Weights of a small GPT-style language model, trained from scratch on English Wikipedia.
Size: 15 layers, 4 heads of 32.
Architecture: RMSNorm before and after each block, rotary positions, no biases in attention or MLP, tied embeddings, normalized queries and keys, capped logits.
Training: 131M tokens, 1993 steps.
Each number is 128 + 32 x the weight over its row's rms, rounded and kept within 0 to 255. Layers, rows and columns count from 0. Numbers have three digits each. The size before them is the row's rms in percent of the matrix's.

# gate: layer 4 MLP gate, 640x128, rms 0.211, rows 329-363, columns 0-127
# up: layer 4 MLP up, 640x128, rms 0.207, rows 329-363, columns 0-127
# down: layer 4 MLP down (transposed), 640x128, rms 0.166, rows 329-363, columns 0-127
gate329 094:155178104177139092140136178123204125058133097098150176153133107114142120118117108110141171109088145083160119147087125112137131158091093093123163158188109192168131138135138068129130093141125114102143231194128118063117070101135121096143134099127167181134140122171164104148166149139123088154109102160093139120163079095112140159192147159150133138119123107179127099106141165086193134120065
up329 092:135160185076162144123164111149147110171089129188141115101094189096098153105151149145116086175150122121117112121132132099102130126152159113180153147106114051161083111108136148090192131122142166147129076073184127158092176142140179151076123168098107128143151133084063107115042115158122158125116169151182088115110121084141070084133111146128123116179114133069167144166054147128140092122142
down329 102:121159161101119087131137177160127110135126105133150177168070115161152104100156148133122166128063141086173136178087144030192131120111113138107157131167122171090076129108163170125156096099065118146197189140144104113160096185097112109162096120133132159118118077171156162148123149121126149131184121128091130107149145077114158142185162133121097170170207118101121102113169110140163093076135
gate330 113:059176178083147103141151143127169171159076150144076143161133180126152086105068139150178144122111138130162108097137144107137132167088118099147081118150152120139148161175125139123100099107066117205078135172112066083061071114104091162162108078089153096137088132167131117078114123110148151165113122085152128089139166094089122089128177152115154156187145114105104122154128139102122178141066
up330 108:084136191116137133151142073117149186179134138114123098197119149128111041136068112119148097100142119122149082108181142119161101162119123100140110120176122108165121121164107138097135158121114097150104128123100122138114078135160092173119133117064184098106100133157164084057132155112166151125097118138162149087153157069085129083134188178068137167199134123119105112101106134078107181186080
down330 105:139146108153148144113079126119123053045134095135112153066091108145155179133129099069117165116146138134127149116126090131079174079164112122101204160079124145101117150058164129164114146144207187091151093098126177162158128144153152099112140162156056121121113147099127164164154131137134092127106097093134138088102094154199135172146112136145143111107112180146119094148113127133113042163165
gate331 094:083092084189157154166149097118145107133116163096143151102115154137113092094156109122144095131117074137139152186139086134171155112097154158087129152149164110140131161167123126150141098110136159117118172228146171113182145122118113107162076062217149109129105153154130153086141149120155188097102107130170097114137131115201125139105091104127192168145138157194157153065177132155071097147116
up331 098:123151183135022105113105134185135107112136149122118122170094118126134119139103128129078137095141168100168134122198166151123040112132170070138150088122120119140090110127121148109127123125088065122159139135093141127121068127112151127078175145087179139125138112126090121167063165162150124142160177129092085094073139124010129101120089126174087103126150102134097169139129178089141148115151
down331 102:110161071185145088150166116147086097119196151153123203101161172100134075141167153125149110133104141161118181108177096113175152051119168078117090145147176123117169081114152102116111166077145126113102147152142145127147157073164086088179089140141150108111119118120138166054093130123105119163104120153213089156156079091144152131104125142114136136162144174131192170118119155165099134155108
gate332 096:139160122148047080167066210104116086126104155129149151126121144127129177133066151187152079101139148135060143102143112115119126166117147050076095081158084125155112149130125135128122123133136086127150030181122106201058119123106103106082127142114132091124153107140111175136099146118066136130149168146141162161104177110145131141150138163119113083182110099150164148108178100105122137153147
up332 091:131087147096201178096167089153135144152169118126107114119149089148141113132166134037099197177120114126136145129143186132117109113152095157176169171115158109099133142093087159161134121149117161128168232083130123077173158141162159119163137126100125168102127158089155085101162114179155110115150113116154094072137081130129152094152131113146173171131134144075088103149074135178074125096092
down332 101:142168128126075094119102164116108084131120162128100112102149108117131198113106138180140096119104104112057120148108152135139171152101167107106083065203100091154105123108150122164066089111127064172137095165140127204100127152084078190070111124127143111120109073164093191165132154146097152122157142124119131161096151111123081117153107205127074109153136090168181146107103099132089121118087
gate333 104:113167126160103150151090064153077092040109127121159117204115118122085118107108101150130156164158110121115150178073198035143126130155100155088108182121204096123141118167135068105097156125152207106126178123116149161170128149119075117095181125115115123140129155160150114142142096163116121111155115074103091135107124144119102091100148107147126158140112137148076075087106134123106151143189
up333 105:136144124105064097055122129187152093168168135133144100123159150143137135132145176124132068102119113123105084128120138140123125125147117106091192109127049171112146118166103179153121089103130139157091098193121133151096141154152133159137192127184121175122131137199116128122144178108104097113164175180150146122132102064146093197144141112131133084189091159164154146077173087191159171083131
down333 102:090156151126172105149099095120119065110135104120124118137143126099099132074105091161119174117204145132134124172089152093081118081196107191173106175203194138072099138147096091090104180124129134083152142047147112180187089121126106124202125104087124059113130129137142169162101137156136167124165107101131134116087138173119147122108136159151094108077140120149097148180125108121110120143147
gate334 104:127079139107101163093074131127142168124156081136113111134138159179092141168104125186141129106092156095132100120119142106122152121130107144085114149114161136201214123169108171140081143170142118145132111128093123174199093072119111132188152145161154122174128102133156148115111152100186104132167135198139087117083077134093217164141116108120138153043136114188093148142128103087092127176127
up334 102:159149110122193116164187151161138121107099160115118159081088186061094144152216147100097098170121144171038134132159105114130155127159096111171079196083157133127088111105150121140153113102117115119084139104123134081079085168124180066127129132136126172073141082147150103121142077108138166122113113081140145161181178116129105079117131152180164125163134076085141138141143144152109129108102
down334 108:081103121197090150110074063099165167131161063143150163187144126154111116134130157131180087131145145141199061109185158129137148131154111155105143087140167113109070156134138117126156100156119143131127066198166152127217129131131141156168130114086218140129091124128122074085114099106118109157119111150133078165087141181103134083163128144109163146095121167099108102089109133109118145095118
gate335 098:098101151163096078131161145132152116060049143181161183156127153137129082106174105168084136149161135100136106142169158125138094149219120129076171128114119130127147114138126133075114107170141087138096173165129134094193108080135136126175125100129105113139091114099083112148174111140167129176147115133131081130130158114125145186089140149097162159078134157119134113088070167099065129215086
up335 099:124142129088144108103175178187110145134137130131149140087087110159092155167195124081126129103118146134076168178187145147134119081182132124081152160127095113165145096091124147109141170114092168164083097167075132088156135121153144170156097139119128218096129088152124111152151065142084099125064130119135137132108109150115141141168153034091136158137111140117148183211083130120146092089136
down335 100:104095118156080094104103046119168130142162109074082146187086129084067102097135156172128140052137135110202124088122086144141139134145120177094095067119177159131111139093146164139123073131139098090141098094102123177090135125112131065159123118166114118092159127124177115133079088113130183139157136101063110121157177154128117082130124125157107166111138124212124121105139080156076144154134
gate336 105:123130172151105158142111161102149161183178123109124136184165118126141145145133040074067074115172145110066156152104123160126141096118132180138073201093110131066119208112164096153062109161135175126113085153089118079114122132115134116124119154138107139190109131100132077163129147104126096193065121122068146124122119164159161139096154106122127106119134160089111154080082119104122156167156
up336 105:118129110147132142139158103147118160187147081089137158192155094137083161143043071092046115111197105134072096132124135137145206098095167175069119186098131138096096140144159163166118079129138213088128101187140092108072098132100155127120080130144114121173123135093131115131109147093125119157112121117097165146126089145130058154122139081139153141137141097112123104111127076135140181144127
down336 105:139136131120135151110131103127109105055079173173124107057100147136151086138157199149177147154060156135186085124165143101137095181146106087140115072146154141176120082133129142122166135105111047198143193114126112171160193142133098141120109146125145121075103107130135140093126124184116122089151137146213110142145151096126136094158116151128112188138081139194104120171149163134127084114128
gate337 113:133138100106168100170123119104112090055110143100082135127146136158125106187108095110113139097104168093159085143133141139109085153050134084105106150121149133127202082124077109076095125140111083078121120091121116142125130085151157085119098074129105195179156148167126144164161158090125081166125109110092143120083209097119155127142162071082110136089119154130075098201083125137090139087107
up337 113:130127133134072162100155138108144205151137097208186169134140136136107163070162135182141154156150083158068127149154127123108138153164134155162156072104136075139097127109119163186123154118142171123140146161120121127086088140160109140116112114136135128142121100118047195137092162178119138186086131149112123142122067143167149095122152143135136121078179131053157190080083085173166110152147
down337 100:151125158131164117124119103120156052097131148083062099108098158139163089197101096066119108085113190129166075100139134131105078115066173116102107199145090171096160131150119098070119068114100077076120145102125136130132123123094157083180138144117131134134168164137187113120126156112112184107140080137138129089112176118087182160134150120114106137085086119170093116178132171134078155093126
gate338 104:062160130158071122101106104130093092095125163094161151180146080108098141140161050135097199105230136099156120198161111174115145155156092149152144160137148119117122159106148110133160114163196131131195131134159113136136100123055154109171172174144103100114140153148124171144131133136144122143156150118120163086126144113120100191116180099142131160150114108100148090079164065103093179143125
up338 111:126121135152151096150093179189146100143141136144114112108129117194138183099111152119165061142082118136136153107099095070106076118105138095151105093132100076135084156140159150133088171101087144107080108089080102155116141190158113118081086129132130166171120117166130128092114167167140122098148056106181128088149116172156198129121082090106169164120046112169077180173104135116097119103139
down338 110:079134112146123160078162092113097147092144170106164154121127134157165132151140091165087175121205126105132102164059188161114178132173156118107122194104169093103178154159143103111148071117143088168153154124130081111139131136159138163102126183119078134117135117200091136099173133128161171182122119126131195106148167099127056147104171074074111101149135126111132094128173068144134158134109
gate339 097:131111153142142156139183133127121126092146177174090148112195155131191105112217099136147113148172105097053132097165102166107080128193149141086125157143086161123127132100104155154130154150106076134151150106073120137082061101101149151147089055096163112134094134185148149109159073123116066130100075119066142146128121125156131125128158118127050124161105097079107161119146128132119169094156
up339 093:077099120128111120131135087136116093070196116115119165123157157112129104143154122122169129196082072103056124105217102099103095085045126088108101091177067137113108169102111106157150174127185091136139113140090149148124071136090200081094138090089119117133143113111141139109185126104157129154136127119094158125164138142119166097110126144057083130103144132114114134156160079138121105063149
down339 098:162189160124143152148111123151137141122116165119123047146135201101145163148097150080083091038140143125194119124153162175132116108145164165109158157106160156091142161119075099100122204131084162131102136137153150106144110135154056101129150158133174165135051129130095173160115118184115096115121117213102066136102118096137118105141094078126138116139105128098136172141143178155128157137082
gate340 105:107135167128162118146105141123171132072141107124113163117101151143105146130127123157163072076139129109124139115149141139138151124167112116130145149119133142197108187164139180119097171154146190127146167116119086112169132135134145107125130135131181233105118097064122159168093141117141121098106073077159106110148153175176191110162105040123108071155175123124105142163161114098110136057224
up340 099:142141121100118103119117156121139115101114119083121191137107153169103176078123080117157121083138130091125140089105135124147132079167052112150196125119140159122145110146148122169111082143078125145108160138163114114092107104115140117103148086061201128124098077077074184173136164108084119103112152060149177068134177178098178074138115104140152184132131114068083139159155071131125149119171
down340 098:153113130135097125085113107111138138154114150179124082032126141086189131121148125103130185217109179101126131115125108121144106121090140158115133162173133156114146106094124060184102128107120113170126122116126145183100046136097156132140161110129086116152151108176173131094091110152145144129137133218136101157146123103114072132034171166101177195119103107095161140121122138162132102158092
gate341 108:198148167140081159176137162154087146118162135105125142117069137145116086143094113150065113153140103117128071102140115105112085123142202097158119169143136102158141127151189149211125202132124117134094124112144106128091108069105200184109199098135150146100118134105098151081144121095104129155112113084162116177090103129108139131153163053156169151126129093186151158124143147092147138062141
up341 106:108119159144123143135152059117186098136126155158148147166155117137142124156113154164126096129153113139177153151137101135140089162146080131162082198182116120103138118138090126141126170075117106108124173101110108152113097165186083161107152139166178141132185069100166099182087122106197166134200149092139124083157098117105154124046164160066109198138129100128132105188170091167136140118107
down341 099:152181080131107107167073173146089150160173131103129116070112131109130101128133091114092188144084124164109119092160107114108158156070148123128112050097133137137117093063152138152164146136124124126167100141180177144131188086106152109131128111059103128098136162142106178075150125130098134108098128165116141199121093189097122122146125079183107152177118104213119095059100162134154120094105
gate342 104:171125107181131118082152116118144095121133066150097127156127160145128170119141142140123122150091175110174097118081181123115158120112093118138167136120156170131138129173060092176148183122096083122071177127091127142093160144102092160081104104080115126071162152177129128156135152083123191134116121162086077121135092209158079065060198108159113168152133176115125150143144120100139116081159
up342 102:061146164153153072165087128086121135137142173084146118150099096148121107156080100050141085200136111137131109123129083110131118143154074146106135128097144147141139105146144172121114137100173138110088113104169071142100071128140116176159138132143091144158139163064167074121134113145105158083086102119167148166120101116133144136225143083070129120100143191125160181086157208129084149122136
down342 092:168141101157124137097201163193097121114187088157089110065114142122151153075130059150096200092108079148099109115120185148090134134082172087160140125093130154123045148085090058148126114160085154139150160178076155152150124143107150069081143120135160116134077085134127170159141096134112138153140124122149095120089139147188122115085108153131107157140143091122128105147094096160149076126113
gate343 090:156114175072095183160065062129148075190139155104155102104097139201113113124133168107125104093142108114108184136124133080159134120126100125131092150146172120149135118108086092155087126121126163090088149115159122138179099158136167132059083125157139075178102112080184092097171124106162123133178152140188139103147127143105151134133079079079126111159139156154118143149169094035095123145098
up343 096:194091126127148120170042104139190061163156123123110144152145140110127138103123145130159148106117101137107129156116159106178097095165135103147157158123159124208128145122114153137119111084135082077127134095198165148102105118126159113087149079104153103143102067116116188141189171116171139122165153247093143077176134138132124185166091100107134139091141113109088129137123147078159148109126
down343 099:153146111125205138041105132090105124167137131133141100154124164150161193159134131140134169190069138162122121116137113090099113132136136158176114069077131129066137125104140190098205133181153124154167101161141103106165099070118118156154162125177138129132127145174103101042131148170139130192104143140115141095100143082144134160140196189133100113109131120122150080172128171158159092128139
gate344 100:116154120144159148165094132144122124118169158135122142101127078144173134092076142201147110126137115113110115123102084147139082102091183124192118163123138179153177141153116121076137083087127061167155072115098127202161147178142133152158136140124104125134207163170135091108148110117117111117210209133111126086135088096129171105115170113135106086122166124089135114155177170180115073101080
up344 105:078141131147072128141013141126126170123154088103084154132134168122091112109100117195116131092093141163114115135171114147151154141077081147109107183129181110157104082117114116132138177141114141165112220100150106166114114112128161146103155111087123150160114151082098082151152141106172133123129114167106124122124161173038086123163106166159218108078130085152162173131154122144144144128132
down344 106:155111063141120114041171125095113116107084083144141146177155122130084119160147173123152166133145169176121136123110134104087146077186088095148089153176117111153171144105132105156116135125119146108106158118040115092119034087119122140156184146150126077084130164121144185060121108145129102076078154102144168109145129101140224088146134144136103116164133117141137154160116122133115117172171
gate345 097:157144139155188112159145119089131124193174177137093090123165089163120110156101173169102161108138098132141177139061145117133152142074131131168140107070092187146121114139139154042114094085155124150078130126124125124133099126113143176093170160096126141081131199160141125119116132128101110135168112145128195081154049090125169105122132120130085169109159107112152183054161082081093116099126
up345 103:171092192141101115106088131070110136132167133132092121157095129137094126052109239145136142132110114104092131129152133123158109150162111126095180183142231106087125138131130132122121101110170161155136138131212120103081074132136141139162121172168138144135134149107108115099114139144109147095198124115101128149107184133105108101176168111151071096180130141190105125088166197136147118123089
down345 104:155138108096127107124179116118135116090116139173176166121164143079134112084109089141125052124154182146123154141133099135121125128113165129100145143107081112089124109130103172079162115120057066151098156162044153152121153104153113123133130065084099124045155100125137131117147124089130094137026130202118082132096105094129139106092097094104113152157095136084121159102125038110152132110162
gate346 096:126129102196086142146093112126057060121152117143106094060127140034123130108144090127097081137110133164135158177151135194132124153156168161143104110135114109075056109156137128125147090162142071146117136104047168114129120134173072092113086159123061143122181170136121153105117104140111099137124131178084153119137082117146122136162144116111092119095081114086145086156180129113120191168138
up346 097:118164122127166136088151097079134154148088121039159133121177150159120142104128070124133107121166143113085100113109149132127115175116144081142176088217111120087201118139092169078105137192093102097113117138122066131117170083153136049119159121105142109138162122098158111158125111112126078141118159131167151148117135173178130115145146173113133174156134155182152042100113161129101077085162
down346 104:164124135105113135098147058107109144154087143084151127131133108165124144111041095138131160115087087094150133162133172126117085153201141102115169051116102195098143116182137136136120033115144148161118183093104123144107115142145094081145137117126123169136122116148117058143171046125112147157151084157106118101121105133166149073089180136131141145126174125151152095150132043102098099111167
gate347 094:137124072186189109150155135157141139119128190085135174149143116110158160134193165124135101109112044062098155098134127105149098142127180140148096089138068110151137148153143163124143160082080110149153144171140130179187146121177156128103145117142089132108137131123154140157142104208157175140186160169110158052115073119099139184122104159195172103091135142118102085107163126145156131108106
up347 093:147139091140141118150136087108135118113081167111133136071118127168188086182149219091126079128108125109137179132182108139112063132130161131152065092153163095113159160155142184133125183106106097067154135109120095091124141155091139143102141106137112149120070119134131122154072120181159137153218105101114172112165057169148148132062148115139136134132098171138129074117155096158161127078166
down347 102:197139166091103122133120107140123134102133125131119146164172149096127134148076062182096160127170159106069141189135113166100092086072097150174181095141141109127135149092074105117123110129156204146163122080133151163139097169122129147128128104082073097128180168098123078079102109105177132095114068128151165138102178062042129140158133117123157146117084137092130122164160145095074121144125
gate348 096:088110107095131143120143130139123138112088068155157139153124070145124101124127202177196101097075100099145215111098148173124127169088197117142139150085181115110141112153141145149119121086113107126120119094112111088176164150125103109125119143238137120147070119141198121121176083124106105177106106149128155182170150101101149159161149115132153066130122173162109094138192145117102158113102
up348 104:029140095126190131110084146076176136114047107110146117157102074168153122134159164097097170146152132097133150140092098156135176131200138120105111164112156106130129180120152175154113121102166023162149114147193126074129203106154113103171157102135130125095072126149104156158131114137145108153142160156113175119139128131119108119195133101116118145133154134171118114141128074149152145140064
down348 102:199207148117131133127109131230134128123181104064058151165113137153145151159146059067115138101116122170122121095137169112089156107108062062175107102134111157096115138094119098133127147135097155088087136149121155133158070140060135115107131078081128169110116133102131112132097152089128134168138078167156129090117143129128170151065117169125102156087137120146139129184100087128164152093154
gate349 095:127138147101116094132144125089160144139134070121079133058138163139168144163112099125168148099110153144100203114124179133137130129118111129097116095141128107181179117095065170145126106137110126164113153174168144162147147125133138139096166107135123130184150116059161143119080200079174138191058095173159104191084145172139167116159173162121148103093147124124112164102129093126162170074051
up349 099:132135095162128140139142134115079098090144112108134076144119059123148135123127158214112159147142088102103086144132108170098102123163193119066137090138076099114074101152151143157162142131199159088094076094108109144119126179162120067150070110077096123013136132183081107169140128152124154100150121091109154128157108118161167126110118113172084123120178170093121099181127113126111118137142
down349 101:100138116094096124086103092067144105168164131138128110148116125079125086125145099100135139120087162086098148166150166077119111127165111124126119127108144206152143114161099137066111130141062143124136147133106103159159069143091149147123167085159119095219132090100195192155142167096088098167180156164196072159101139105101070078116148145127152133083052107141121157120158128137130114109091
gate350 106:124217161115115160153070168162151187163106126169127187131108141113136118135119136113129108138141054047114112114094146162084167176059130167115128141182197096137147151166082138178119147125139132144128138104098089175157104126134161098091123108119143096112133114137092124070125101047103124090114214137127184097141161091139077070126126160128158144118159142122151135086144114140104118088155
up350 107:120123084183118111113173104134130138118090105092125147159101139117098183142136145175165116135072165105065129137119110130148134088114097156104103173120122092135162133129140143170181129145137197218117071080121071116149097119107115129183188126108162167090153067115144192134168108100158153127104117124192109145117192173133114117216110133073170153099118095133110085116118125125182134160083
down350 105:148108187149132147128117168129162119128162147200145129149243167142147082172106117132115089090227127080113130139163074105145106165138151087160173116112124121139133092109150088130117161107067111122120146148151117157135131164140182113059160128105110138158119160166136105163163148061088102169118179146109130082137108095098132093106125105131103124165105197192076149101140141162105101137113
gate351 097:119090088146184127088138222149105064142104166169124145103144081113118096150133127139169092113161122150161180168155077139150127108104122120111146123096142130139197155104193182110142068133164179172124182132128118114144137149107087109096140150081065103124102102106129116103100139103106129120115159156077167135205090108179111182074149141154152171140072121121111140185134145110089183154109
up351 085:095090114124144130057153207154107075146092195162123122127119029081081079173120174143163139120130142125186115143166107122145109107117120123130107142097089128138189151087192182116104124151188190179124154129129109112149135157086109104091142121066086140120141089099110130115107142133111117125104134139118170111209144142156139168079100147119149143129053125141108152161178119121088168154124
down351 099:117142077092081115200127037083142183124138096130115141131090122113109126115141111134070171135138142131105065117111207128104112184139137134119082179147155084136079123134069103132111167104099126074112165145093138140101115118151177141158048133199193102087126129134153140114148153132170159146130137139144099164099159152110141038182103099108109109164148146117123129122106057117139100125146
gate352 095:119166133085109159069091077116088112124142179138115167168108099139094128147168086110093145111118142118109084157184164077119144120124156079128134151105123116229136095149123094116172172148137099098121103118050078133141130082161123164063133106121123157142150081113158073141164151134134174171161172142183139167150142177114093130140144082073105117175169146144148096102134100059121079123162
up352 085:139161089099114153097012131055123097153147153143160076122076139136109128169155110144133125100156145158178096128132148147122122158081156128110222174052113137140175107160158131135155231167138116143124105091146073115164117104135137131145131168134056131147131170122154112130103149074150093145155133114120125111151091150088140090139135098116141069162155118154147117089119167137093078167143
down352 090:166101176223122154191216119151134118131100117086099127108179157124176126113080123166154131117077144143102138076131081146120089135138121149161102136137147176076088133073150092095099076123135164121114148193198162128108165179129146104147103132167159102141100146112098168130065111122084141065111113100091109105119112074140126140123121133190117097064132113144096140168151159157104152089120
gate353 101:127155114118134109075127159083131096100114164108129147108110142182137160143109139135081108161118181126130124126126116133186091135102147069134146097143100137116148143133205176144139092132177112129149105091164101156201157104100213073095109064062205057100095111143122134167109200175099126150139129086126158067145141109102110075110092160142096118147156116115140095151166101167104172123155
up353 093:150163104199129124126079154046124147095124152073114144083106110157119132151087135116083139133144134156122130138135106116153081135088130086090170126165158150094095117138220151139125120119161100104079137135159113179158139097098224114148123151053161119087176104126057096140103169171082049111118098084137135109185118089127129097142153113109167119124121121163165105132138063121140122139168
down353 093:142115152110135139164164134183135090119104093193126098151140145088132201114158132123133122077161139159138136140083126123067148131161109165111101167029127140157114069138085082116173144121120131151152122146068126103095137144117073150144153168148080103201102157146128127081129129095215125114131202170172119142099114092111158139136142080133135108068137145147150169123118126103098048169093
gate354 091:102071113204121132150108113122120111088083126137105136099167203158125153151146088059101111088137048136134143126117133137131175117157015143151079137168129170109135143141090132120170111092130107137119075125132160104138109155092078124120188165099157123185141079068179136126092108105114137143116108145071147163160161126094109129176196106089135129105135121078111151100157143087159147137170
up354 094:156163137047124096089124169155129125162166137176156124120081062068137132105074107179167136153103171141129096122131067111124105103111204105105146139098151087170120115136153123109116120188160119122131174135150101161143148086129151119130111119183104153065128162174136107132151134135113064090167156099174109085076099117159128141082044169160110129144136148191177132135097159158081091145103
down354 104:138070126140105132101137069127115055084104134103164112087104192113195155071195138083072132106120069138142181135121123118134121078134126167133125137140106132082181139134121121137143050136126167176134039130169128111149109115115149141173190166145121118173115090075202097138112135122178090130129136097085140127120129117111120155152122114070140138088153082083158150118195142140140143153152
gate355 092:072132138134098142154125183127123091185169080149124120131114171077108210131106197106100051124095135143144102146114079094151161172093124074137102084137159121128066153096072105124135125117130081149104092154127120158197107156151165104171089125141105129131092161106116125074123147110140149130169153165122155161090148100129159139095143128081087114183044130132078126176141103106105107058137
up355 092:073118166129098146190189145124152129156085086113127106163199081136073107136090160175057149094153140115106159135104140123142130143155179171102108136120132151185138150139144103201133138091103142094092147156106062139153138116157188137156113093128064097142156155133172078154091130141178142121169139124156104177173162107123123129194073120131101165104182130139175164083167096085152123127124
down355 104:123117121100119158101076150119064119128084137118161103124113117065129181114130088141180213103123117134083127127083131104048141127109097095134143102104147100166093148088149110116115184161031138136154068154075142109144140071095118102171116159147128130108099149113145128054142151071108149154125128157125103132103209142111124160161195131140112155161099136110115131160208118138140148072134
gate356 093:081120087110122113141107110131123111119099143101103138074097091081144132148100094074108130132119108108109158143145130174154099175157180140144143113119177127165202170094108088154111102105094081151124143092107153133121156173097178086160108138202198160138115140102173107110135122155112118172119109040118067112115094088133096152135122087125102122202149078111133141038143129175119183128185
up356 094:163140186183155137126160147126082111135146067130166146173167119123103108113170151186113103122142132134126100064122135100149072117133107134144124166105102122113033104143172108092185156111108103072134146169144109149127060093144103140115097110084088093125150113167105129096125136130188158113110206231149139147156122148080173116120149109158108132075102177119121185188106114103143130149105
down356 102:057141115126163076125104128149174191155074139097120188143118181145129142119088143136125096126140079111107116137130154200151198185174079116121125107092160155134122102112117133142140107133096079175133172087075096099127187158152179073116125125162144142190151139085101126101092113138120101196101095108116102151088136097129073126122174135126109165139158111156114121058110195174128174108151
gate357 098:159154150144099136141134130130125171198066126162199144086095125124134129186118125117145075141085116125122096198165086074120176131161098042091115150127076133123118140150127126089170133134079181169109121111149123156134136143132158171198113097140150117132123099137155109130125152130068129140147119192166156125178165137100071197127176087145156129117129130172162187200139133121179136091126
up357 098:085151094075133145143163168178092105075098129135193095143142130093097089128206100117152096162128155132122163107154152144136098138212091170113152095193140129201076094116126113127115140114154120130127095151092148108105144123158107143144068162130109188108074112129120092185100082121134108125102160184122148127107199096107092075156110118149166141144112084113133192136115172059151140113160
down357 093:194147168122125121088100141140145163152132134121091124140137146182125171123077086127094096105125126138112088101094125147092068112074116093192106142090101175159112138146181110181156144116160155158188094109079141128098168142179103134109189142105175145169182132101110223114134185102163095116128072105151092125084106132149160109110087095154101117112159105144089083089168066091102138118108
gate358 100:138170103173189128095140075101118110056151172144149104073130104073180093085124110135070155150103085119121114104067107085103107137187163168150122112158116121117132181148113138163145090128133106126200143147148105125150111113184129152153117102159181155137081147122095119092147120117164094152135094124103115101140139076134075123090206153143073139160164133133101055147137148159153056075151
up358 105:114077147157121133130138101082155110138166101157131074096158110153041104136142186098132174145106143064163160119182166116111110129134102182134107067119136151149120108085085134164096071157126184153064118088112153124118102114093168164157194116134133101152098132133105111121143158139039130118139064136140114098110145148128125104105130114108134141034086132050164097138104082112137127176096
down358 104:100138117141153109132183119100111103105116152193130161110159114103194127108109085144175106116118155238096116110098106147127136120157113118157162110186114137170114137153167134158138149119160066142134122135133146127147107173172078082133132130120070158147157193154109157104040124124153098175134163110035149101173116136143129077100127159150107140172171166173110131113079159181161128074147
gate359 084:169128132187125088133099121134143132094168191088178120132127225215157130135139135124080170158171167121115120175106094148074114123108151116136118127155168165112141159210149181169123130151134137157170116103119135118142138092097108067158164104130091122148115104114096131143119174153150122213086124147081116123189145133100169102109171168071109177115155170132162118122135133104052132138116
up359 088:173102143159147164157133065107151117171148117128122174128094124163138099184056134113128152139080098102128088135150141130139127088127132133139118090121174176125099124159061117122113158146124150052122125124128103168106123041150163160121129160128129215180093100164118134150174158143100098187174157105125160155055130113102116124035157173172138056101141154134092088139125152108137112132158
down359 089:122116163018094052159137197158152127061129154127131061116163130151134159127136116143153148135180122196106099147149109121143135123100135108094127117144097068144137124137200169161165151121119113197123130139118203099152125152087102113125107055143142093100132105121108140147105183123148077115089112158123121134186121099161142163126150105062154170119149112154187107131132077156099141132079
gate360 088:105169124161136109121091148129139138167177176133157126082160140114195158124126124177152146106147140137184157084094118154096144124192122147128111107093085121163115168125191144039118097170078121152182169118073128185134118140088140169086095032115158097124084155158097128149131128153127121148148087165099086042144168096070124115123091094130146125158123142123177148105167143157109128090123
up360 093:122160105087118152113139193093127138132111116095104062133126130123151090171120152165126143114064110105148161094132120111122114141165089109107100092103149125043094107167121165121128132136074126139129168121111068082138143200082084116159187072046150149124113153142134175177147088114131183078083067078114148148134177092144128157161164141156148092078097154091167077109115111137174145121112
down360 098:173119125131155138157186115166140140141158059167117147089176109144122143121116089136150087099095129147132108216079104091133187131120158102104188147165046150112173130141122100107136069082157121095204094110136122107092140177115155108134170103107164125137112132125141082075149104152138151135158180117132084141058144201131150114115114155095105134105138069168183111172116138098093070123122
gate361 094:140195116148110129112159142149124189132135105172116124145126150151151110104087105088130075128152094144134163106113064098074084151095100096142159101149114155162201153161138115184114184147153120137147099098095119129176090103152166158061096117155149084112077129181126137093145185155135134157072098122120153123111174122153150142121184047080130166115105052167087097109128092138194151105118
up361 097:112102125130109141148147090126118200181148148107137073158110125149140135117072136126164063127142126124100122140051155120157082100090130083180133066162071090139167151109140165178157139092113132159122097105154132109149097160144087155134115177113127142131156144096135192163146136127130115128139098035157130097103081117184171121106158092103134136198178119117093154053172119146117064079159
down361 097:138115123139164102106073147054113152141085132131088172157097173136114134108145075120101151169133155142136117065140129070120134139125182117089099133131184215098106140149173126127093109128153157060069183157081097160127139094098123130081159108124168106168091130136135116102134153178151152173143187198079105095076130153085095064157155150167094116148111139138117129143123061132149102093140
gate362 088:122112093106053167069093139113079112166087120143143147158106079118132191125079112118160065109118116124194091191119125126131148089156161119147139133056132156126109158127151150090185127124139140156144186146195141120148087172106140075113111054134045101134116114149116164135127138107137168131164129180048138124081140149078151116117133132160104111113162115106147111213145107157089122134133
up362 093:144130164130152145113142102118177154054145105115121166130128088185094192067113105153097132055094177104164123164137146137097157089134162118170130162125087128133138114150117123093063175129161177136127074141166109146164177164116129133121035144133106112128101135170098126148148131085110185255126114125091156131154099157118140180146135085161117131173123100101134139153122149118125136074140
down362 091:068137140114098154072076172132105116169150135140156151109126152047159039120170107096155088179119127128115117094107086190063101163085130138079122148088142150159116179113177107183207144166121142148115141144063128138056102154157147163093088078101112141115114181102156122109111149134145129077129176137112126110148148150126083076102138153161121148141179134141128146118154122108099159154169
gate363 102:225120147142128136164154093122138146171114116105132103121157158094115112189131154139069123111140132099135149127143106089153122172096126130068111097090171151165134166161172156127170143040177168145076173150138150096112090173116122172128117113145127148193120162138182050113171154174091122126143178047133117116113087180140126170110128121137153123161196147169119121155166132085105096110150
up363 104:085185157117108092031141105164076130138135104140091136146148112190090068105124139130189074159111126100095125166068141136150166100134124183132087152123124085104115068167130141159094164148082148128156138130084089167170130093193100119188125189140170111109114182126110113179110079157163132137104151166115147115098173151162185131164180154124128108145129112100117178132164126173132112123111
down363 096:169089136169104168185102113109181078158122141079104112074119182109148182171129126110107152116124096097157115168142092121136100133100115097085166151077150150181125142132154111162173102113164107080086144141145183077073123162111197137111137112123128122140151102189152113109146207160163128110194113087170095136143059134123082147122139094157079106140114150187171074141119157104091106132151